Weights of a small GPT-style language model, trained from scratch on English Wikipedia.
Architecture: RMSNorm before each block, biases, normalized queries and keys, some layers without positions, local attention windows, shifted keys, gated attention, learned residual scales, capped logits.
Training: a variant of Adam for these matrices, 379M tokens.
Each number is 128 + 24 x the weight over its row's rms, rounded and kept within 0 to 255. Layers, rows and columns count from 0. Numbers have three digits each. The size before them is the row's rms in percent of the matrix's.

# layer 4 MLP down (transposed), 1536x384, rms 0.0728, rows 589-661, columns 288-383
103:119139137163177143108124123106119130113109095103129155142115152151140090150121128185152080119171099134175106112156117157110129117076098087165155124110083145126126104140137120119154110093139155135156172108163148086163128108088118137125103131143112130070114132094104145164163152101103101115
102:147118118117115154157144074080108168127170150104115139141100100092153115154119107084142151152114149141134095107150158131071162132081144129115145096156206113137124048102102144112086149102148100155111160154097166114114123116136110150108150103145096099148149117123121140095132120144133122122
109:132124123142173122130114103110146118072124094110123163103129153154135138102104116121132131116145100092157100161157189119065112167140133142120123139085117123133084141147114150109164137140122112139113078173118176136143127122129151141126120114131050124144115134086118137127121124137124127164
114:142140106056149093155124132108175167127121126093118117123148156137105140170134144118125140127113100113103137136108152123137100157155093104166137140138127156142145144112150137146074121125158137110112147089137144129161138110073086146121105130122127075132138131092122112112160113132164135114
106:118082091137120097113156167137184155148159125159101092119106091158187107093102105090121125133129126157154137137152151117088090136143143137130134137101141132147123122153092106129145142136103118120112105106097100134117143117115092146176119106129124109145078108106101100123155149133145142108
046:135150135175135127139094151109096154138132110137143128134150124122108120116095191133107174134133159137122152146086123101104117151156112114149145122134117102165131116084149172105120133198090104138138126109141129145145154089112114127154143145096100115130139093116119128115116162112135125088
096:106134102103121152107159158113170156120136157154082118110148099160135128136158111151112153088082178134148127128127120124129141109140159111144130115124132132147119127120119105124180143177138134134150123162122135126114141093155139164121156140137138129139108140130100120121104110105108143160
101:143135110110136120101100146123093130098128139145163116086119148169104150103116094160106144136145099129117151126177172142161040132092105099122123103100115113102125124157138119145143123097107156172144154126098152149097089133124129089141164130131123080116108115103135141147136109159108136141
110:139146154102159151166100112137129075092159141132129151124113124124117145137156093176119125151175086109168133119181122134126137125160127137122118128098139124106123132097089156179146168115137182181101160151128147118128131112162140113112121142112169136118136077172097153127098140056127145121
098:125138080074099141130150166081154112112109117139130149165161096133169137119132121158064109163111136155113131167126115099116147146115137145138121110134094115128131163150158163106091116133099165136110136107119112091104109096128148098111167083113127119087125119127098123141131119150140126161
097:103173127129127141118140142171072149119112124122150138090152143132126136158148145121092105109112135125158119126103108067138124144152151132119122125102118114160138137127127093159143137123057097109126123121098115105101126135118117136143123118187086110131145132156133156075116094117111176117
105:093076119114093095116136161115108161112125164131125153148143093131138147130090146139140139091094144121118202178142181124121110079122135153130136165161105107139126118135103127118106113117115116129075141145111159098146197166128144145150126138127154131103102148109121127145138098107083152147
100:122111148166127084111103124137122154133185117130147166123124110125143133140168135115128127144179146159108137154137135154121129113094137153105128109153152089144132107088140159168100147148095096143117130088088134125151112127118125139134155141121128138115113143132180110121156120112125085162
109:131126129141128100136094158130107142140167163145149128142166144138101152170129099124147151098109106149083108110157115138107152153140171152140080150115153120116108158093168131157136151132098149133155101129176148157143172134136111103113129103148131140132147121119127109106105155087117143099
098:137137150200102124118150151102108152087131139104089089154138122124129152137093174131152109121113176155107135106119103131095123090110129130146143149120121095125129112129103126137102124108159164117154144133148127145094146115174173133135176117146083133155151149138162119144135136109105084084
093:097136110131114122124117128130113074110094095063153143149174138141170111157156066112124122138107109134109154087151087161160106128087152150118159137134123137165126146146135140145102091160164113117109173162123124171097134136090080175070124122143132130138116066112111132123110105154091140141
100:137119087172164154113101114132096122155151127105135160124135144125102102125172107132110080167122121133148101095160129114151123146138168083120107112109131185143144144112100104132120142099094146129146114154123166169135116137141127096131111179089149117140115088118128133137122142137135127102
109:114147127104128127093143148140149089121167150146154160142166123092108130140146151166144161102140138100135090129133129148139157118084138136154095145110137112093116133163119134134152140137106126126119124144129137113095139173153125137121146175143122128113110166144169124111122119143107119136
100:136106137115137110131124126136102152106106100131118103164132132133116126142142107103163158124127140120134137147132109135130146144107125137124119115114116133132110095127092129107082111130062100144088148113152130192106123117129141141127127130140148138163091137131125137085153108133150129111
105:133103086167128113120122143135182123159120127106121137149126107146097111170131115128115140152107142163116148109133134122123111157097126156130148079102117158113127162113118122117087132160161098135140126118120102098181137098097094114141132132165098136142141096106112126080116118125156127116
105:161131102102154105084134082107141137133111157144169119108129193128108139106131154131154163140156083120140140149109124138129157156122098148116103150111104111103137126095147126171145119141108098114164084133098107144141145134130110150101171132144137073100117136104133135153120136133145104098
109:118136147125102127141129126122105116155130105114145139099135143154101156151121163139160129091188116122098169128141127117121165173130147094168103132160099152121154133121144109108106144166119084111079140166146122133113098143105115111124166134137143106139129128148134124115127135078100109127
101:138097110130132105141106146123141159157135132110148146129129085168117110160157088111146149131068099127169113140160088129122100096145112090107112150125131137112134118178149133126115151124180111131148125122124133080168151098120163128132147132127133094134109105130072114150151136124104157126
097:178091098126146130074146163145128152127118102112081157182136078106165113130083125123138082128052182113099120111144127169160150131157168134126106122119145151141120107158087102097140169137126147141127150135108134111151166130118146146173177120094129155141110158137155162116126116082147096107
097:124117126139130130131164119119120169112154117119148105112133121126138094161134135095171151116096153092147112111121126091106156131163143132143124136145137156137102092094107091125132144123103081124102143139146124081104075119130139094180094130174135172136102126157145128147150115172121161132
103:108119138188144116126092098098130135163096164156156112140159117127145162128092126109111131151124138131145090140125125104097140131099109118178108114144162139144102147088167085125150141151099118106103106159123108140132120146094140118092160155100144142118127118112100133144136123149151129103
106:123125137131104143124116114123133143150095097144115136090157162154123127130130121185112096126137151084087150139113118142106148108133109134152125088120117117098120096123133121145150136124164128067130089148129162160115158096108160139135089095136093128103105155156143115156123151136143125135
098:125152156136113147125128109112148130142125112116110162116131155150113127092139132136106131096124168099153163099084130142112074123189129148104083158140159115144159098127154110098144076122117132166136099077145133154115085124084092109179107136152116131088102175157116099132132106098103116098
102:094090103150097138147167118117128161128067120148119133114139111100118153145155092145169108101127132108101087140122146119109110158122141137127122122130124125160137149110157100155074133103132126097133148149146200122150157149151149169092132116122093128100122125124110157141126129137152107096
104:149049138166146156114127125118128124098110119154139122129137114159114139149136107143171097112092171134144174103155126159111126106118112128112105144134141106166108102119124156078110169132123087130133143128081152151161129120104141118162118150120166120078088113155132124097129097128112140124
098:117115135108136129142119104101120153134138136137103074150154187109115126131129157145123105144154135107141149145121109079092108137123114120101111127089135108131112155145123100109127129134105162165106149126170125169142143155095146112157137143142106166129117123139120116096135113110163117128
101:153082118150122126103100116159135116155135153143156150130141130126138124130124094092159092128165142171141112100127176129129120146091127112124092142125147155138120111107145130159125130129075041102127092119168116125131147120105124155116119117138080092114101124110130167137172155174123122125
100:101097092085139118095149084167120153110191108154127115125110140155168119158143133120159151131162135147138106123125090136113152118121105152126106138132166162151118118131096105120110137164135156142119141124132126122136183103116130155140173104113143168184132118129094118100145131157126142111
105:114148129152089138151102111132179112129130167103098098097086110093132130142215101119132130149107115129111141116109162083128098113113104146148136170100152143089158136113129132171164074137120133115108134119132125104139119121123073141154158158153165096130145113153149156076102094137124124140
091:132128127133090132111118170113084138120153160096128136140125144157141125099133115151115120108109164114165150141143129132184103174113147084111130121113123124177141114113155154146133159141139085124115132175151121117114120093097160164163161118102107119136097140125135144111148128122125156165
098:150085119143124107108162163131122137120123155135116116127181125118123171134095114117118127149105135177086163120153094141134086156096117128074106128138143144122109122134113116128107111128146152140139163156134123118111165103093102097115136137087075137176114149097144138134128133133147090099
105:166146108135129151118136130121121094154103081080114128158109118119123127119145091172141113098118153106091103179131099123068086115115136063142138122169108154136097160142164152119144128119155101150126130146136115108117176122102147087127136134118093142132156111149093155152165118163129134101
092:092132139152149139140136107149105121106149120095102115114142132110120137121175163088132120119090093119169101165104115171142111151148139140124121166127136199079148141119148094119113119103121116109109138129153084118160137119137109150128100144144086120103136145131122135119143145152152100118
106:125106124104109142109114119142096117134124121178155148149138141168072152129119104139112119123152117110090118142128157177154116149124204122101089123170101097122131089109135130142104106120121123159155142141125128168154122125118112134152178106113165119116137156109157137148123153119123097166
096:150144137137107165165094125118140142153172112145115095177145121134122155166132122116117139158119133144133112145108138107126136161135105119110168148111113148153087173120121154139173111087140100097125152099132155122143124162164121142139130132115086112100125113127107152132184102145108122113
103:122145129114118125118148154108111091136121124112120124155115119147156088148123112131086101158113123089148154093093165118145117107107142151121152183135145144151129185110133121143090076163132136069117113101107133100146210129124135123113162110117138135108076158086194139106127161134109114146
094:132199177172176125112132146099129126116178146115093112138092133132167144081084146134149118147121053158175133136083114115108179113184120073139119169141150118112158143131110127138134133131119124183159114123090163116115142132175120103167117122155127129131145182164114083122107095119159094109
098:115075141129100161111164142103129109139133118174164137161149100147113152094172119157138153115117114114135152127091096128141156091088121114110120121145128123142115121136141136094127124117087138162120088136143112114122099106090093138093134148137134165142131138155129124123156128150133156155
104:114138121113090130132117163126159121134161132113100115125130110142099174096153132161115179173163196127129163191123148100122102156157143101149166157108144122110177123144117141133164130099139118136124122105137103148148090120097098157139147122121145118137115153145124133099143137097092128115
098:111120155154105134086123155152144106102147108063124100141127141145104106111142127110125130159122132140144136158091117109151101131137100106174153129128120151136135104121146155132095115115127140130127091123137093100080142180120112131122146126093131078157119138144075141123147116127077140165
100:175076136119147090095139135164169119118119136131165131103128135115099133158109154079140159131113127120069135105122121122107135109113145131133130130134162101105125160175123162091125157127123134129148107140118136118135131123051097127105137142109110118143130146109183114126131163132089098122
104:151136115111140094137109133127165126125056110102126098161107117129140135149140119108145134186110142080158151168152108131095167204100129130110126128112095129127091137138131152142155161113171125079122135119123093127109148100100101176156169174128146143133119122111123113103105130133140126139
099:097171138087148124123109097105114119098128090132111105121113133134160108132108125106107152092143113108103129131158141117123115118124116163114115140096129127089152157136148124150112134118150143101129121127134139137135096139114147129157119143100178080166128145126208121106120110130121162133
102:132120108129153129142173117109126096138141163140136127132139110111187112116151093115151166113138148156143094127097142090100115149190143145162147117163147122178121109141111147110104121159149141151173119142163115130132119112137145096114106132134111135149117095113151106128131171124124122142
102:165177123147133097097146107087135139127105124109159112144143135110121084142111105107188106109138132148141128115112157105075133140095126118180067147117180128113142130153100099102161149156139165139141108135124105124093135123100151090111198069135114106156151103150141088117146133164146109125
105:113093130132129120128123138119119112131125115142092153112121097146145114136118146104089152118138128156227126151071118153128082163119098124139126115119161109150125102111076117117090138124127095128081132093139129110112140124175149119115114148143117116127104125145178136134093135141161088104
105:172123145159135096144128174113104134131111129131152149115150148167065144166141134127142118123089118152082127107089112147132124142095151152151116163122120142121145108099084144102141135146111117129134106121152156107166101141101155129158112096132138157118105110136134157133150165142137116111
100:151101100122159127142155124135136113166105145093140123122149128144124080133166122115129126152095113108148100140155128135137132128072161126100154161130122113095143060085120146141129137097186119121157117121123136173125116114136103139130166137110086109148044164122129119125133133211127156147
102:114150144132113097138132135139133193095112103109123165088157151091138176082115154139108128131095065131180096157103106121100128111095134165113129097151109125115132107137150133144117145150085168101120108119110094107119136116158144135114097145115118152151137147129130119163132110116149097098
102:133124114115135165126177140080119135115101158114124114107152097103128156135118134138131149158153183117139114117157112118089151144180123166157077125068078142145094126151125153149121103100114111153121108171155149115127140125127144106089124141116136127161103119100149121151132109122118182117
097:089163085088112121168116111130101104132084160137157104157147159129104115106155151103145130119155110148092164107147100119140131161085131105157110111135136146119143146100134119098133126152117173116197097155136104096154096137121083134177135110086130125146086114146078128124162160147129157128
099:170112099144146144137121124119144113142083127124149103121109120125106132087127127168100137155139161127181121105161122142120126152092125137113150121129121136131140118146077095109111108195147129130150128161135113062129132115117126154152152125095099129109123136145104118146120166122130139136
102:165115145064102097157143139147167133147122137141109141138121168130157116127142106124142149130127138138111113151116151105149101113134134131134154153133166125162093125159116154157128109135119188151131104139166170196098153159098145116135100087099124129129128174146145101147152133147159149173
104:119137128091115145200135151107089120121113139141131101114148111156078117135114129107158124099142071163073157121116125107147146119172107138114187138138127144150127173169165152080109129119145111116154149109130161164116109145140078114106069114108160152098100111149127120116131122111153086141
108:110122156114133135144150097157124168150117131136141126110128129116138113092128107132131166133161186132135145139157088115139121129090149151108114121139156112141116126141137120109156170134111122121148103110133129149153131146116128132121135152096131144132144120081145121158078146144121054108
106:123123119130118117152105123139133161134177117135102124116113127140068098122151120159147142114134126130148103104140155123129122153135147105187134141083136120110121143154121167161119105114118120134101133164087125140171119125152136127111155100102119177127116176157128125111119178120108115148
093:157097131113150085151121095122083122131154124124150163152172123124134121136130104125099113105115092102146125143165133195132159127133133124098110134118084158118117102136146165134114131136109132183107124148121149149148126125129011123198137102112150152141107140102143117137097138120135174131
094:142149147092154101112137170108086173114131140106089095164129141133078152147110136155113127138129157106125124135117131123145106149122157121114146130099158106141129128134120136123125094148130131141138130186124098092126126109156160152111130159099113129088124139170105146117107128112091104159
098:112119096150140113103121133116113140151172150119131148128145160131101123140079161146110117087148117140094128138110146126158143104136121141131080162148129104135111132126124102088151156161113145096131109100094133090114122144170096162123110187145144137196115125133172144106068142058098121108
103:125146134146103099120143123109168172113097122110129108105123091140136114088129094158117138176117123112102136121153188141134132148121140141177143125067113147113153131073150105136117130141126118160135125141129118138153109134112127152147133149087119120148096143125090133204073107185114160080
098:149159107116142135112103111107113132141079114140199147145158125140139119152148101169131112083133080130153103119106140132122140179132107160133173096126111142165109131134166136123126088144129126086126119110138130102144132095089073131136120082117110139110118139147099126129127152106174119133
105:104113169120126139091122150067120131127123185132112089142136109090118136137116156134149134126117108146142131106124099119120130123075151109121093133170149106099115126144126087149125161127115128140126119168123151174128179125158153150144082124127121148130121098128111153123082141127093140129
103:118145118115165116107130144144113143129125119134170166162081141133158123099086114144103112150160121170083128136130142132108142126142181149163147128154136086108090153140151127107138156126148124127116171137135145130159140153172105148145133144105148188142120101131172124126110101098125127154
095:113151158096139100129096108093132141138131127122130091108140180105113110129120110092162151124139139123162098123127165171147118156118067127070115105142116168098128131116133134161123131092189144089129131128161122169116138139097103158120120132099135114146147139109130127130095163114125119120
107:124095123153089107170132159120119125081143155151131160070115098104142090121092132117140108163118119124133125087141140112202137112110092145088137127105113134169142131095114127163138148121129170119117100123138126124127143137178180158127137176098141121133115160183116146138135155119094099150
102:141100147101148140136128151113113134129109161108092121118102125165130107116110099107134138121138127136098151122128142133123135127146100093122123113093051154118161125147119140120096164162101118092165093109120142112148152127122120113106106133117121148178190134161139116125111120102155103136
099:116136129137116130134135098115111143101150145151095120145115124131095131094080127181155159124160152113107127143149134094133142134113090108134118096141147090145137164141134097144114134148139143170154147144145135135129119122157157101170210108161135133105129120135148082142146135148108158134
108:135163127132104100153133096119145134173097160145110094131109104119148139098131114112115090110120162179107142121120138126080142178116119109164166178094127113143140136162114119117133139116088105109136125112106127130139105127119160190163142140137126111132161161125128161147127126162125153135
# layer 4 MLP up, 1536x384, rms 0.0781, rows 590-661, columns 288-383
099:107139139093111133109163157127117171147104121156154130112091131111148116115113146134191157126116101140104163119137128164120111141106100150129137127162121125128137108117107109118086136146135123100125135115169129094117150128103112121156145136146138162131126128167120132136143133129160119094
111:108099133109155174145130117144165140150177089162123178119110117134164121108122132153146106161186128106096120137160147126102200128131182128147144158124072130157099154187142142111163125142086116147133118154138156137136126125122101113170099046153113107108118149112118153143114165132133120135
112:159154132089175138142112126116115110120112158132129153121147139098149127075125117141145143119127155132105156148073167117153126139142140162140116140138123150140119087139118140139098126138178147120130135127176178125136152092124130165146151118097116142110135164141143074183105159107142166115
110:139103121132132131119118151162168131169179158171104163106103112104114100113088120120137106119149135187123156108126152105110134126130184154161144139135112102106117108177129148093150131129114138119127098107098150137123148114143165087168133110106167142142125146134117115171117151173168172170
049:140128131120137129180136148129122110174145119163152122140101128107160084103094108145149147119157120171059148119126122127099160122153111107125119119165118129101100102140129149145156109145145128131151126110157155133131130143163120111138086117148142171163145145166164123097124138096129150165
096:108157132132159143119145128121163142117145156128166119143122143115113111149133118127085163140133159172137136099115127113140134137161113141112125104144136139165134130115117163172124118140099143118131148105096117101114102111167118068073111069118148142107170149140144140104119169151144105144
101:122111142180108131142131096165095113161123121114106126161127114127122131097138158155142107142155086138127125047122120148115124125116154167081115152175076127087127142177148117112117164159118155132128137091156108110118138109134131133063101059132156145145133149132140125127142115114132128162
106:129118119106137122148105130152106141114153132136118149135084054128138107114123111159104119156127142157112157100123156129164124165131103163133113115124142128145097148168107095172164138153144168172125122158187137155127139117116137120182125122123162166136133118162129139164134154116130137121
098:142182121092133129127124158127134093128125141202071132126087122109149126082173129137108130134094126132120118118089116085117125109095112134134105096131166088092101145135178147139125124131098137092113131136119117124136128168140135106150134150098157088134130152125124060102133102136106117129
100:122102156187127138159131102110159143096118140126106164154115170139142120108126138153146133097131147173118110114102160127079113104131164119090118094138121105080107123124159126127133139140120126179138128129090129148095136150102132128139153092146141110144108162161210153146171116121113137105
109:111117195123089150152178119121130091125157139134119093137119092145175066103107175134148144128116121136135157087152137102140172140096116129108118117154161145098122094115135115133145133142136158126174114130188125130153145079120137143162094149123116098131131132099135123143140147090130112164
097:138142112140127132108086110119122102145145125138104176117078120122158122117109164103145102139172122138115113159079132137127134165139099084128155148105080118143116089137140141137114102125096127089097157107117145136131137151138138156151120126130112180109136182125148142124141103114122097094
107:136131162140138126176095163156113131118114116130145102138164165114092137114087150132168167134164081149111116126119103114158147141177135127079120140155100069148136139123145094198158111154135140134105112142127143117148116116091146139122116143093146149130141114104085095108106123114112131125
099:135165137167128119138131145127108106184131140116134111196139129083122116122113131168149108137164176109097099111139110097140120095129143130149125149168124166142105163149186123111127180135108121150141139139125160130138144172060136087129109154160128161108137124121115103139130109133064119191
093:138165139139136118104121128151110116124132095143128115109101153138156113132149152147132138108143115117118129118079110109102101106180122133121084109138120144113158136108148135125094162103139155135113089135134140049089123120130154104161110150069138136130125152142128116172129150110154151130
098:101172161141134127155100084112158121136146078155137121152077102136144109117096155139129127122120137139124125065103157115140126140137104160139119140133149108099114099124152125168180156147129155128148137108105154132169100075113136149157129103111180147156171173108147119170129149120135162136
105:160126132168163155155134137168136145136134145138081132136131130116158102095117136143142135119107141133109097108144112139125179116144163159150121122134123146132128118124141157127151147160119159155153111151181154110166156121116124098142101126139104102099155126161144101151132148110153118148
097:152167160133168115092134125152090117147119109113138094131104162118121102119111085134118170119150138140106123125146142095117143098118115138117062161130097153141126148116142110098114116120158135163157133135122125125130110083138159136140093162157140125116166146144141110087153082135157173118
104:121143102156172119162100144121108120151084093158162127172111140129168051146158145109098145132132109145121116094117132174136165123134108105141151131114204157104139153165177148132120121110140101101175150136109118099157138126133149101108072147133121138118113106137102105109133163121109138150
109:134140118163138118128128146093093071124121125138153081129123151134129139143112082124140134118092148121095145129159175094143108123120116104138108114127151103158125158117135125116126097117121157146120114133120133161120114137193128112180112091128158104120128115135172126139166153077120131126
116:122103127130154110136142172141157110191182118105163133112138152127132114140106141135114114149131155136118159105148135104117117127098154111156102135149098129130127135121135176102148150157150126152110075117155137083132095132108107125163087155128102126128150157146128145131162111061123143140
104:140145139172141124110160112170139083165102141134158144121113145149108112139098088136117124144115086153131149146151117176133133136107146123103127071173131108110145101152125132137122145125112135156155133149132103130118120088130137141153154115152140124142128120130176092123129149096099147127
095:136132174105150130131128111128128080126144143089130116117158166124088115132148150119134131116179145159160167118141157126098113141105110124141122103161097162133130122121142137119148112124140101123140125141179109133139149156145109139112143130162149127124152151147121080141166165148111142130
095:207111135111111101115129141112139156126122152130134125128141117120138109119087161156136125136112120197126099142123141098133115130140122178134124111147161133139118110132154143089134156157162137153138140098145123150145178109078163134103143142149090123133173127149116124157154137090180145177
110:146139143127115139126120136107095128181115161152118126096109096120171119112103164131110173168137147126078111133101096133133119087098126110101098122138159091149125156119151112126089133149070154102118111152099122134100171120081095130113136147078166149089146098138129103127122100127153166159
105:137131179099155151141146122121144145104129104136129105137137162117129115069136132144105120120126090124124147129087136141130131119130128146173129089148121104088144142146130147139151084142155171096106125165113138113149117139134135093165149093096101166108149127115178079080114139129116100125
097:141153126125135163100127152112098126130138118174167126139149161095120099111119119116119133131138148132124153112146103129090117128145155086130085134112134112154111115200115108104134122232115154164162098151112086129114111091160102119163132101155118104148129122117140130150141145134138134125
108:136115119112142140089126161138115115128141151184128152144153137105114124114063114114108103115177138125130120050140106136105136131125153159113168160154127133110133120133152136136132110140109127118144148136090155140132165112131136109065068093137119167130117136158133141161077136168140117158
104:142182166133144137145118134097116093149129115141130153073120140119144148120147138143119083129122133135153147118118170163144178116144135134138129128116116110160115127139127167142141106121150109120135128142121146174182117142173159100181101101127131111142121156151124125136122093154112128110
099:125094116130169097170088074119120122170094160175118117126108130103166113092083167162134179106133127096135136145140125114112133101101130115087153155152081166106146134114137105143136142127148112114127099132134160113123128167080127108108105112103121137162141132111151108133133167088112143140
101:114150162102113132109133133122105115127164134125132112100146106128126150133123131146113146152142132147105119104175109139141094091141135112138180094110134091141150151137119158152103136178135162169131173158109162142127166101143097097141124170099140137129126120106130139180112157115119151127
101:103123140118132142113111125108156110133170120168107151160118153114117133120100138124170131127106117144118177124057099096122117112155100187164124121148118154142146127159142159112126125144131119091136118063154128126169169136117153132137101145163142162141101135136135120147149140144088158103
107:108142126145107127142139146104091115178116152139112094119107134138163122120132135130126151156100171130129125115112149137147099129139137145134099133121129099091155160123154127168129090150121117147126148117121128130163126102117110142158139159097184116103166124106133150138123104115160151183
092:148145135154129115138130130126098084159136084119128154114089116109144070122101155174161149169166175155122126081138150111140164117146152139094150170126142092116147084125157110139138175147151142149173160099121135153117188137121136118100123148126130175121127131128127131146131145127127149121
100:142134130128086122147113109116138096150128100149140147094123110118100114081071125114119103121163107148123110093108107151102126135117084165162145137134109146153131092135172101106136077148116102123139158128150147135135125131124129146082108082098110091136127136154107135117134122093123131128
106:144111149159093142140146131165146103172115122124142134100116112142115143115109110155145116108136157153130140118152107106127084094092149154161152106158087098098086135163098182116149131135145107165133108143137108125105116113102130092135138130120123174104116168173106117139144160103137132119
095:127148133117134166170121119115126123139169159173092148159153083121165094096127167123167151160114078139120151129111114154120093156159173146123132096130139147133106158140122107130110133127147109113126120154092146131137092109158171100155098133121112117077128156121132146146103145136053145146
105:157219103110174161118072119111132077170119094147137109097148105125143135103072165156122125130097185131109092129077150109122149129104104133154098164133116135123107115165129160101109116141176142095114156131108195129120127099150126114120142077142084098119131141123135144104101151111169185124
099:133152160130112117113115107146123123129162179140121141147124166137150131135125148140086122139184139128138094125119129165147164126138162140127124100137149099066113144146136121163134142233123174162130113129109107113127116133118105153084154136096185128128124120166118135127123151113112124141
107:176176142171092154140117080141109084121112110144129149110082140152146116096108163133153118143175133150139152089134154133138111105162085118122122157110104169145126134117105162139150119132148112114168120074134141141106131152154124130097101081159115115132125139134126130130128126118140165131
092:151114146142126136178129147193083094129135136146190127171143125127099071121101106173146128098138130156118111107133142148111084104162124162136111154152148119159121137161151115137158081122108134130134151137140144149138179093139100135130121138123153136137124146143151135129105154114140163176
098:121148137111144131140145150158169133111144139184150108137169104085148123096125141134102113084109097164072163123165144122140166058155152143132157102125098089148085132151174121101089130153114117146159104122113145130110120137109124199103150140153127160119149130145162129110137136135156163145
108:104152101118108142126063133150148115170116119168123113132144073107197111130102089179123151139112173129116114125134146167104173160151145118167145095125137104142117161176126121150119146156114113167137110089108128091133127138120132112141149091146138148154141151190108104110109130107120175139
098:126163141113098130204101167155092129114133147138120136143142123133151137119144135100109111117098154160139123124134148126145120122201117198110120118146121127114126139126175139124168123116121141115132132141170139094144085113105167106112120152080133122120162162134126122094127155122111164126
098:152110172152131109157128107160120107113118097121136102131077122115103144118113154135105082099148074114114148103084137116114151128110114132122168107149114134152138130126124129153140105097155110124137164120148170105162155123099121073122101130120075157088116171141115104155107097095159150115
103:186155146126127122144130125142131097128118131140092112143138107107176131103108146103163126144134161158124142134117150102130200141094144143130142150133125109143118116127145168153136113120118165116095088144115109125094126123185154109122163124145118170121085148134143113118123131115172202112
101:172059127130100149131118132173100134181142160173144173164145167045097124096126127171132129147132130127115134132129114118119159130136164131124142116156081126164104110132117131122151143117094113166119121088172129109121115116122090091119122102156096169102161120164111112135142211100135119125
100:129139151171161130113122158183148138166141123085165161103144140092144140130071097164154173128115132136131122124137128133105142127146122146146104174142116090111112134144158106119095123145128145098106109118094134115113136134113146110119109065131091163134141117152167153105158133123150115140
101:113097176135120136122101133128134102137102124117183146167151083116183074142098075124117133135148137156099083112134106163144141119122174146100133151159111127089123168139107100112150114101102173161119132155149161099128133099090144157144125093129140104142133155146142089105089129121142126161
107:127163125130138173109084173093135104187102133139132132110088124108137129127068089146142139148129137140134135108123177131143127116115150148171157090159156118112126143116143108116124102155126168138122077141119145144140143146144135122122142116142132131124162187140131116134137123143149131072
102:158166083152153139108132129103120093127171133145106107127109170143143134123108159112152134154156072122113122126102117135113131122134105119143155107117114116109136154138101078158121145171131128106107066116139120140115160111116152123150109116128116133089133155193149128117142175131142171137
099:119174114117158123131124166170088127137147160155107123152140155126105098127149114096130151114133125163126147092108138127115106101117123168133140127126184132133150148111110113126166124127137159137141146142101117091070140100158155128128092165130177102122107125154167118129167176128156197118
101:109151127137126153123120111163148104130134098136123091115127089153158113102064127156151143148140125125125168138120181131161106098152126136145108126175083077083151160139124141109131121119150170081098122125123144112116155096137190117138128130182150140108145135136156132131112117101095123132
101:113121180127099155154111100173151108183140133140158156144120114110131111115128115105093136141141099153118106131129115157174148147132148114168108121142092127110149141126151142170176135167149112121168122128123137115131153089092128141098122104117076139117176110101164134096144123126104111131
095:142158129104133142203100117113131109123108126098138202101128153123136127080090139130138131124100163116086140136149107077095138117130097122151091149154137132106132096147161129138173160153127172127103099103071133084133104169086158121137155097104143144113149129149113150118155112140097142130
098:148148119141074166132144101156106111103150145116182121088125159089136114132125156162120137088155151155118140082103122085156119144113187123151150128111153129107141143124132155164174129147171173148160161153147131128138135115109116121137119088106116131145113132168160132146110145143116117095
101:115082122137134153180119161133084112152116080147120152107149120131115104105144088166136115130128133123119123129110114152144146154149127111106133116152148146127175130111186109147107120107125124117134130142145130104115155144120132130111119147119145147124130140132134139105100143149155175083
104:151109165132106109107093142136105129114130166136130156168137109117109128079092167108137133150135102210112134105129152113095117117140105132183129143166095117135130132151154120124134131165140114121169113107137120113123153109092111127133146141099172146154122127146148177202169094104126150155
111:148098130092091105149118086132094116150154141148112141107130110118119130128129117163122089118139155127120123104126098148105106134090147166140116077163141125146069114177125164103151110159119132159133116133133128148147141178132094083140133093113103181118130161151113077156117133097149113137
104:168142115145116134188072146155145137134154093144169071106080106085131128114088133121123127098132176136127124099082121128143149124154122116111131154139100099112144145162107141118163106106133145148134150124088117160112089099107138115112118109144100136132144140150131134127099117117122098144
096:097085151093150165156136140114165105147175158124123134126137136114141140121086147138177126124123150147130146140091147110152105140129099097191128166087153130166127128105082113109132152134132140137168152137147108125070165123133185102116151133167091148092140123173131157144124127154171166132
093:138126117121134122169178194130080091154122110135172147146099106132116125104121069139151132142140137143096152080179150139152138142161167110073162136140128136161126123152133134109188098120146147110113137133134160176108145147134101128143137130135084141076121140112145129156122118070086135109
096:142131151153109130130145118132122107145141103139113153115126150116140122099104151117100135157126133127101129117081123091150131131128114123097122104139109122131098151131121153085094097161112131161160097136089152128113155148109175083122139126136128149114118124116141128119118089112135130146
100:112115170092145153131130101134172117147117147156142150104160118080140122104074130119153130111150111165110120114129142122141132124129164148152153171174073087140159132112139122103134144160153159113127102128124129117107157093124144122067140161124155089112131176165147122139072103139147143115
096:104185138124079115143142167184139117091147093131103143146130140112126116116119103172164162160169096111157163115165162173187144118124114105119094109202140137170148138113145159092152100097085132140159137100122151133121161121111123104139088173158159133115154166139108135117130102114133167172
104:152156126106137160125100118125113151132159153131148129121154136101138082140110145121097125134144094104108140103092109132153135128116110131111120133157126104111137112125137125104122140120146126118152133124115142115172115158120138131143140128114144121111138098132128084152099133125134154133
102:113118094139076134114121159121101147118147101162167157137119086090137080132103119146149151145126146164106108141100187094169162154144139152157095156189152106110124167151151120105153100117100129110105130086081180091106129088130160133132119157132113174119152127129106097096139155124142124128
095:122103075124103150159139091133124139131139123191096159163174095127106132119129147152137128135151147155119084135139106103140117140091148123158114131144103103145129120139096128092150135146133088159135111112110145155120104160105152114109127118120113148100150137159116158158101115127131143182
110:108089088134103145147155136118136098152115146139133119110143099111088077096097075119141109161135152110141174099137132119121115114130139115128141142143108119123118160132123134149126118121144187129114105107150133119149151131108138134120143125110155150123118140174095135139107141132087117165
099:192078125145087128146091172129142154130141089153138141149131109101142121121127162131125152129130100151146106105146120146147159170120145130137134153112163108194118109127116130158148182108146149135134137119110147129149141115125139100113099141146124177163153155106142138110135153044089133153
098:134148101147119122151107125164120104128127125111123118129141141132138086143114122137103137176165126163111164110153139128127177113108152147120170078097114108095100161130155160160106120165145118133114112122100120138141122132088129098093087138083103159116096152142150121153119122155148125128
107:134136184120129139107095124110148144100148120167132127118123134107106121113115155140137124117086127174110139100139147117129177136114113114102148126107176069116135157147114133101135116141143160098152140160165160161119142132138128129093131135143103170108179167089142111112102142154144120135